config.toml
n_layer = 20
n_head = 2
head_dim = 96
vocab_size = 2048
norm_eps = 1e-06
rope_base = 10000.0
init = "normal"
optimizer = "adam_variant"
lr = 0.00135
lr_head = 0.0106
grad_clip = 2.0
final_lr_fraction = 0.1
seq_len = 1024
doc_mask = true
Each number is 128 + 32 x the weight over its row's rms, rounded and kept within 0 to 255. Layers, rows and columns count from 0. The size above them is the row's rms in percent of the matrix's.

# layer 6 MLP up, 768x192, rms 0.0489, rows 406-454, columns 64-127
size [144 108 150 123 164  67 148  14 146  22 138  15  15  16 121  14 141  92  21  25 142 157  10  13 139 144  18 126 141  11  16  15  20 154 152 137  16  15 148  81 129 137  15  17  14 115  16 124 138]
[[106 128 108 126 111 196 148 144 176 169 182 201 143  94 134 107 145 142 103 124 137 125 121 142 103  78 155 119 132 149 155 104 189  96 107 152 126 175  80 129  76 137  56 117 139 103 120 188 122 114 136 137 131 146 136 126 115 133 103 157  74 154 135  79]
 [ 96  77  96 152 160 167 137 136 152 117 108 173 161 137 156 148 137 112 139 131 131 138  72  96 149 146 134 144  92 147 112 208  88  78 121 124 111  97 100 122 114  82 183 130 204 113  90 100  97 155  92 137 148  74 156  87 149 129  92 182  76 140 102  89]
 [186 151  88  63 134 144 147 145 183 203  83 150 124 110 150 100 127 137  79 170 112 109 147 146 105 102 159 111 121  82 137  81 130 116 147 152 174 162 102 152 160 124  74  69 177 101 131  97 182  93 139 100 168 148 155 165 102 159 144 106  88 164 109  34]
 [129 120 148 121 136 116 164 143 178 181 163 116 137  81 160 101 124 152 112 128 131 113 166 154  79 130  65 118 116 141 112 164 160 112 130  96 120 146  86 123 154  96 152 134 113 164 135 121 197 136  89 141 127 203 140 236  89 123 168  98 106 103  79 136]
 [116 176 140 127  92 102 152  93 192 158 137 136  97  84 180 100 115 157 107 152 153  80 140 190 103 152 117 108 120  80 151 122 123 131 105 135 150 109 108 101 166 114 108  88 183 110 127 168 146 151 119 130 140 107 132 119 119 159  72 138 164 185 154 126]
 [ 79 111 189 145  99 154 128  87 103  88  62 200 134 139 201 115 137 133 105 119 149  79 146 117 113 124 119 148  92 113 150 140 171 149 145 132  92  78 149 146 104  95 115  93 140 124 152 138 169 132 116 152 147 148 147 116 120 172 154  97 114 159 131 149]
 [123 120  82  75  83  79 161 132  74 112 120 172 153  85  84 101  72 163 118 158 144 160 171 183  75  96 144 130  88 119 144 123 155 101 185 150 150 175  90 165  80 117 117  69 139 120 126 156 168 126 171 115  95 152  95 140  95 125  32 142 131 119 115 102]
 [155  59 135 117 122  82 124 102 100 188 166 128 207  97 116  84  88 129 140  87  98 123 109 172 132 135 137 138 124 125 134 175 179 150  80 133 134 119  98 132 119 116 138 117  92 137  60  82 128 161  66  43  77 136  83 112  95 154 152 141 163  94 168 106]
 [150 120 111 134 114 119 158 174 106 138 153 128  93 129 174  90 110 163 116 161 210 120 124 129 110 159 116 145 141 122 175  71 122  93 166 143 127 119  70 159 146  99 105 114 112  98 124  67 139 173 169  67 112 153  99 179  73 164  92 210 126 114  94  76]
 [140 148 152 143 140 145  81 137 111  93 148  70  74 147  92 143 122  94  77 147 163 183 143 165 129  74 167 106  91 114 127 150  77  77  95 165 115 149 167 146 113 137 126 168 144 136 159 117 104  99 129 127 158 100 133 124 172 153 156 154 134 129  85 176]
 [135 108 132 124  45 101 113 135 234 116 109  94  95 176 181  98 117 161 113 129 127  79 148 161 164 106  89 121 121 125  96 119 149 134 160 103 154 212 103 142 130 110 174  92 130 152  95  76 101 162 112 120 154 116 100 160 121  96 112 174 161  51  99 141]
 [182 110  80 116 147  95 160 147 119  75 128 116  67 113 127  74 120 149 105 176 102  87 134  86 163 151 136 110  92 115 110 129 122 154 145 128 158 143 177  87 172 143  73 143 118 121 189 156 162 102 119 162 130 146 226 106 132 123 126 144 114 139 129 131]
 [ 68 196 162  72 110 137  94 136 133  92 111 128   8 141 115 142 148 115 113 131 146 158 173  83 116 114 127 130 221 118  98 104 117 148 134 153 148 130 155 117 173 114 111 120 152  82 155 125 150 163 131 134 166  85  66 116 141 111 111 111 116 177  92 151]
 [192 143 156  44 132 161  81 105 142 115 133 107 110 153 130 120 118 143 156 101 147  59  98 101  91 177 109  51 138  83 166 108 114 103 109 165 102  67 155 131  87 162 160 125 118 121 169 124 122 157 144 255 155 112  99 139 153 104 124 109  79 160 110 116]
 [103  73 123 108 112 111 120  71 126 173  85 125 117  80  88 130 130 166 136 110 162 150 144 141 112 130 150 142 117 198 149 129 115 117 112 176 142 192  99  94 143  94 152  95 202 159 137 236 111  46 134 110 130 154 145  71 115 155 156 148 140 127 113 123]
 [161 177 173  15 102 137 104 160  67 168 109 124 109 144 136 144 163 153 164 129 145 122 111 112 150 162 130 130 108 106 142 136 125 126 154 108  92 116 144 110 113 187 135 160 131 118 149  90 163 202  91 202 173  74 176 130 121 124 124 145  82 155 129 115]
 [107 170  90 121 134 162 159 167  65 123  99 202  98 145  85 101 136 161 114 155 164  86 130 141  87 142 107 115 106 124 151 119  96 124  99 111 113 116 120 130 127 116 175  50 142 107 118 189 107 154 143 132 112 128 128  29 146 123  62 120 111 171 140 110]
 [113  67  79 146  72 168 110 182 135 125  94 178 177 138 141 143 157  99 161 101 125 130 126 146 146 162 123 103 135 136  97 178  95 121  93  93 152 131  60 144  96 107 212 139 157 139  94 109 113 180 151 151 135  83 150  89 185 158 136 171  70 115 105  97]
 [112  77 146  27 164 137 114 120 193  92 121 129  20 106 133 110 118 110  87  92 118  83 132  47 111  96 103  95 106 150 137 134 156  99 164 133  60 157 165 152  40 149 109 129 130  93 131 134 150 117 159  25 157 153  78 136 163 125 135  92 118 118  98 127]
 [136 107 149 171 146 116 139 107 210 189  99 111  82 164 164  59 116 130  84 145 183 152 167 114  82  56 130 118  87  99 117 139 145 111 168 201  77  96 126 144  74 105 137 128 128 112 133 155  79 129  72  86 118 132 121 118 128 201 157 108 123 148  78 143]
 [146  70  91 145  79 160 162 166 112 171 103 165 115  94 127  82 167 137 120 163 159  79 121 182 131  81 123 104  90 125 183  70 149 105 159 138 163 139 109 146 126  62 115  88 168  84  62 147  85 128 105 130 100 108 131 157 175 159  68 134 120  67  99 128]
 [143 134 103 136 120 142 196 178 119 103  54 139 137  87 211 149 112 139 145 158 136  74 111 177  72 178 131  74  94 124 149 101 145  89 121 151 180 123  76 115 117 115 129  92 128 130  74 150 143 158 118 118 198 120  74 139 144  93 124 139  86 206 100 103]
 [132 143  98 177 127 128 133 158  91  82 130 130 210 108 140  93 137 176 103 114 107 167 115  90 166 159 137 162 133 109 154  75 130 116 124 108 123 134 159  87 147 157 108 157 166 131 150 163  99 149 204 127  77 160 150 125 105  85 118 119 162 123 117 108]
 [186 140 160  47 170 109 165 125 139 120 141 114 143 130 119 105 105 138 109  88 128  87 104 126 124 158 149  93 159 159 185 141  84 115  63 141 134  96 170 118  73 132 129 130 122 110 122  86 110 113 129  57 151  91 103 117 153  92 120  91 111 120  94 138]
 [157  93 124  80 121 125 182 154  92  97 120 180 116 118 123 126 121  74 118 158 130 115 142 176  64 120 156 132 137 113 170  69  99 136 114  53 163 130 134  56 195  97 128  64 132 131 141 134 124 100 143 117 163 103 108 129 151  80  94 117 139 147 156 119]
 [139 145 156 135 159 169 156 105 104 126  84 130 133 185 190  95  51 160 175 157  84 114 148 149 154 102  89  46 111 130 117  93 183 137 150 136  99 185 140 129  99 101  93  91  88 156 102 121 163 133 108 113 130  78 115 108 171  88 135 123  65 144 158 116]
 [110  99  57 186 135 136 146 104 147 123 134 124 174 112 108 137 103 130 188 140  84  74  67 133 179 134 179  88 163  58 192 145 150 158  97  65 193 122 127  75 190 152 155 152 107 115 121 109 175 183 162 132 152  78 164 149 122 144 149 123 129 113 181 142]
 [121  84 110 125 103 189 191 136 109 117 180 200 169  58  71 137  60 122  88 146 148 157 120 127 131 101 149 125  89 144 176  89 134 125 112 108 145 188 110 134  77 110 134  91 100 173 129  84 137  86 115  91 167 122  63 123 160 115 144 138  63 168  88  93]
 [144  83 101 140 116 170 142 181 111 132 107 157 146 102 150  99 122 138 173 169 153  89 155 155 118  59  36 106 115 148  96  58  99 136 142 146 150 134 131 166 148  81  96 101 189 120  97  89 122  91 122 111  81 107  88 156 175 126 116 111 137  43  85 102]
 [ 93 104 163  23 153  70 140 154 140 123 146 120   7 120 186  88 122 101 131  69 116 115 147 141 147 160 146 124 130 159 117 169 167 152 156 105 115 124 140 166  37 135 112 155 136  98 125 146 133 150 185   0 148  96 171 134 152 153 109 138  91 124 106  90]
 [118 142 128 161 140 148  74 135 129  76 134 119 102 163 113 167 112  81 105 161 159 152 220 148 103 120 125 158 101  78  63 123  53 126 102 191 116 136  91 160 126  94 101 103 134  90 136 138  87 126  29  85  85 139 189 112 140 185 149 180 185 102 118 149]
 [122 146 116 185 142 101 105 110 101 165 145 130 138 108 117  48  89 147  99 147 138 101 120 130 140 137 121 134 127  93 122 160  71 161 149 139 175  92 135 100 101 169 124 157 134 114 110 178 162 105 220 186 143  93  78 121 155 124 129 149 110  52 122 128]
 [141 123 148  48 146  47 186 128 136 124 159 173 156 129 215 147 149 121 168  50 127  88  90  95 159 177 113 143 147 161 165  95 105 100 131  98 147 115 155  93 123 112 165 120 123 146 127 162 112 142 201 137  57 163 137 132 143 101  95 107 119 127 135  82]
 [168 115  98 134 137  56 117 188 132 101 140 166 155  66 177 100 132 109 180 166  74 102 113 183  76 142 151  79  87  96 144 113 125 126 126 146 164  82 125 118 157  89 119 113 141 109  81  93 137  86 132 114 179 164  82 128 158 106  81 133 157 139 123 112]
 [109 112  75 117  85 141  98 140 112 174 104 140  71 132 129  84 160 192 122 147 172  66 157 184 106 100 156 141 142 176 163 102 128 120 132 104 157 116 100 114 110 106 160 116 136  75 126 147  96  76  99 132  87 153 128 113  70 155  67 169 147 171  74 123]
 [173 133 203 148 138 112 142 175 145  88 123 120 105  84 108 118 104 177 115  99 191 136 108 164 100 136  33 109 106 102  89  99 142 116 124  98 159 159  99  91 157 168  71 130 125 122 109 129 100 157 120  67 119 151  53 163  88 126  35 139 153  65  83 102]
 [158  51 127 101  98 138 141 142 163 182 136 123 104 150 160 174  99 138 192  54 136 138 100 131 165  93 111 126 123 122 164 145 173 118 152  60  64 119 127  99 153 105 163 124 119 104 119 128  83 154 131 107 116 145 190 127 118 112 116  82 100 168 139  90]
 [188 178 101  77 108 163 129 142 127 182  94 110 111 145 142 135 151 112 114 179 152 138 168 126 145 140 144 101 166  89 119 133  92 171 128 134 119 125 129  93 161 126 125 102 137 138 137 125 130 124 121 245 100 104 173 181 132  88 151 174 133 170 109 132]
 [130 122  80 124  92 145 158 127 119 208  91 148 127  62 141 115 166 192  70 139 154  93 141 113 125  83 123 136 132 103 163 128 155 123 125 126 149 141 109 115 130  84  70 102 158  78 128 115 137  85 161 127 132 160 144  92  92 152  86 162  94 159 102 112]
 [165 104  77 127 142 158  98 101 172 123  67 193 137 100 155 116 114 127 154 120 104 134 119 124 197 151 120 160  77 129 120 191  93  97 129 161 181  74  65 135  74 109 167 141 119  98  99  83 128 168 144 151 118 105 160 114 148 148 160 127 137 124  95 110]
 [130 102  76  92 107  60 130 193 157 120 130 216 181  96 155 102 105 176 181 178 113 172 101 151  85 151 143  76 138 113 112  59 109 130 140 159 135  66 119  91 153  81 115 127 157 129 120 117 152 120 132 101 103 175  82 119 158 148 104 185 102 102 101 110]
 [135 132 161 136 118 175 171 175 136 165 103 108 146 102 111  97  68 139 165 146 118 127 165 138 155  98  80 136 117 106 136  95 177 100 120  68  98 129 133 142 109  89 120 130 140 155  78 129 109 137  73 139  99  87 126 116 204 117  91 141 120  76  96 119]
 [164  83 146 179 114 133 111  53 149 136 126  81  86 116 126 102 114 127  68 224 163 176 139 134 127  81 114 125 137 140  89 130 197 121 142 157 137 152 125 174 166 107 141 139 140 139 113 138 131 148 118 157  73 137 217 127 105 133 170 170 165 145 138 119]
 [113 119 130  77 169 101 127  91 160 124 143 148  67 124 156 156 131 116  72  21 140 122 138  83  97  69  98  90 136 117 103  89  95  83 176 153 132 103 125 148  54 142 105 133 124 110 129 140 153 110  92 128 161 127 114 134 163 117 112  90 123  76  77 130]
 [ 98 164 139 231 170  37 174  72 153  98 127 135 198 127 149  95 122 142 120 170 112 180 131 129 147 141 116 136 164 161  76  86 138 165 139 107 183 144 119 131 125  46 157 126 141 137 123 161  71 111 198  80  97 154 131 115 110 111 152  52 131 109 136  72]
 [ 84 154 128 153  85 140 149  94 100 142 125 150 124 112 151 148 112 137  98 147 106  99 176 112 116  58 124 126 129 142 151 144 144 111 114 192 122 127 104 149  69 146 130  93 177 155 148 181 158 103 124 140  57 125 129 167  82 174 148 109 178 180 132 137]
 [171 117 105 102 161 152 143 146 142 136 107 153 126  99 139 144 105 100  87 143 117 124 196 143 109 126 126 146 103 129 154  93 124 135  91 149  79 220 159 148  78 118  83 122 117 117 111  98 173 138  94 136 123  78 153 126  94 114 153 126 149  91 113 145]
 [144 117 101 107  91  69 117 108 176 117 119 129 137  89 131 126 163 128 105 171  84  98 154 135  76  94  76 126 135 110 131  86 143 111 145  55 125 112  82 182 178 115  97 125 141 120 138 135 108 139 141 102 141 108  67 111  94  88 149 202 102  89 131 167]
 [177 164 108  93 120 179 187 176 114 148 118  91  95 138 130 104 169 154  84 130 119 119 133 165 158 111 118  68 116 132 147  79 156 100 125 203 111  84 116  97 104  81  98  95 123 145 104 171 179 123 119 144 112 118 136 131 136 177  69 115 129  48 129  97]]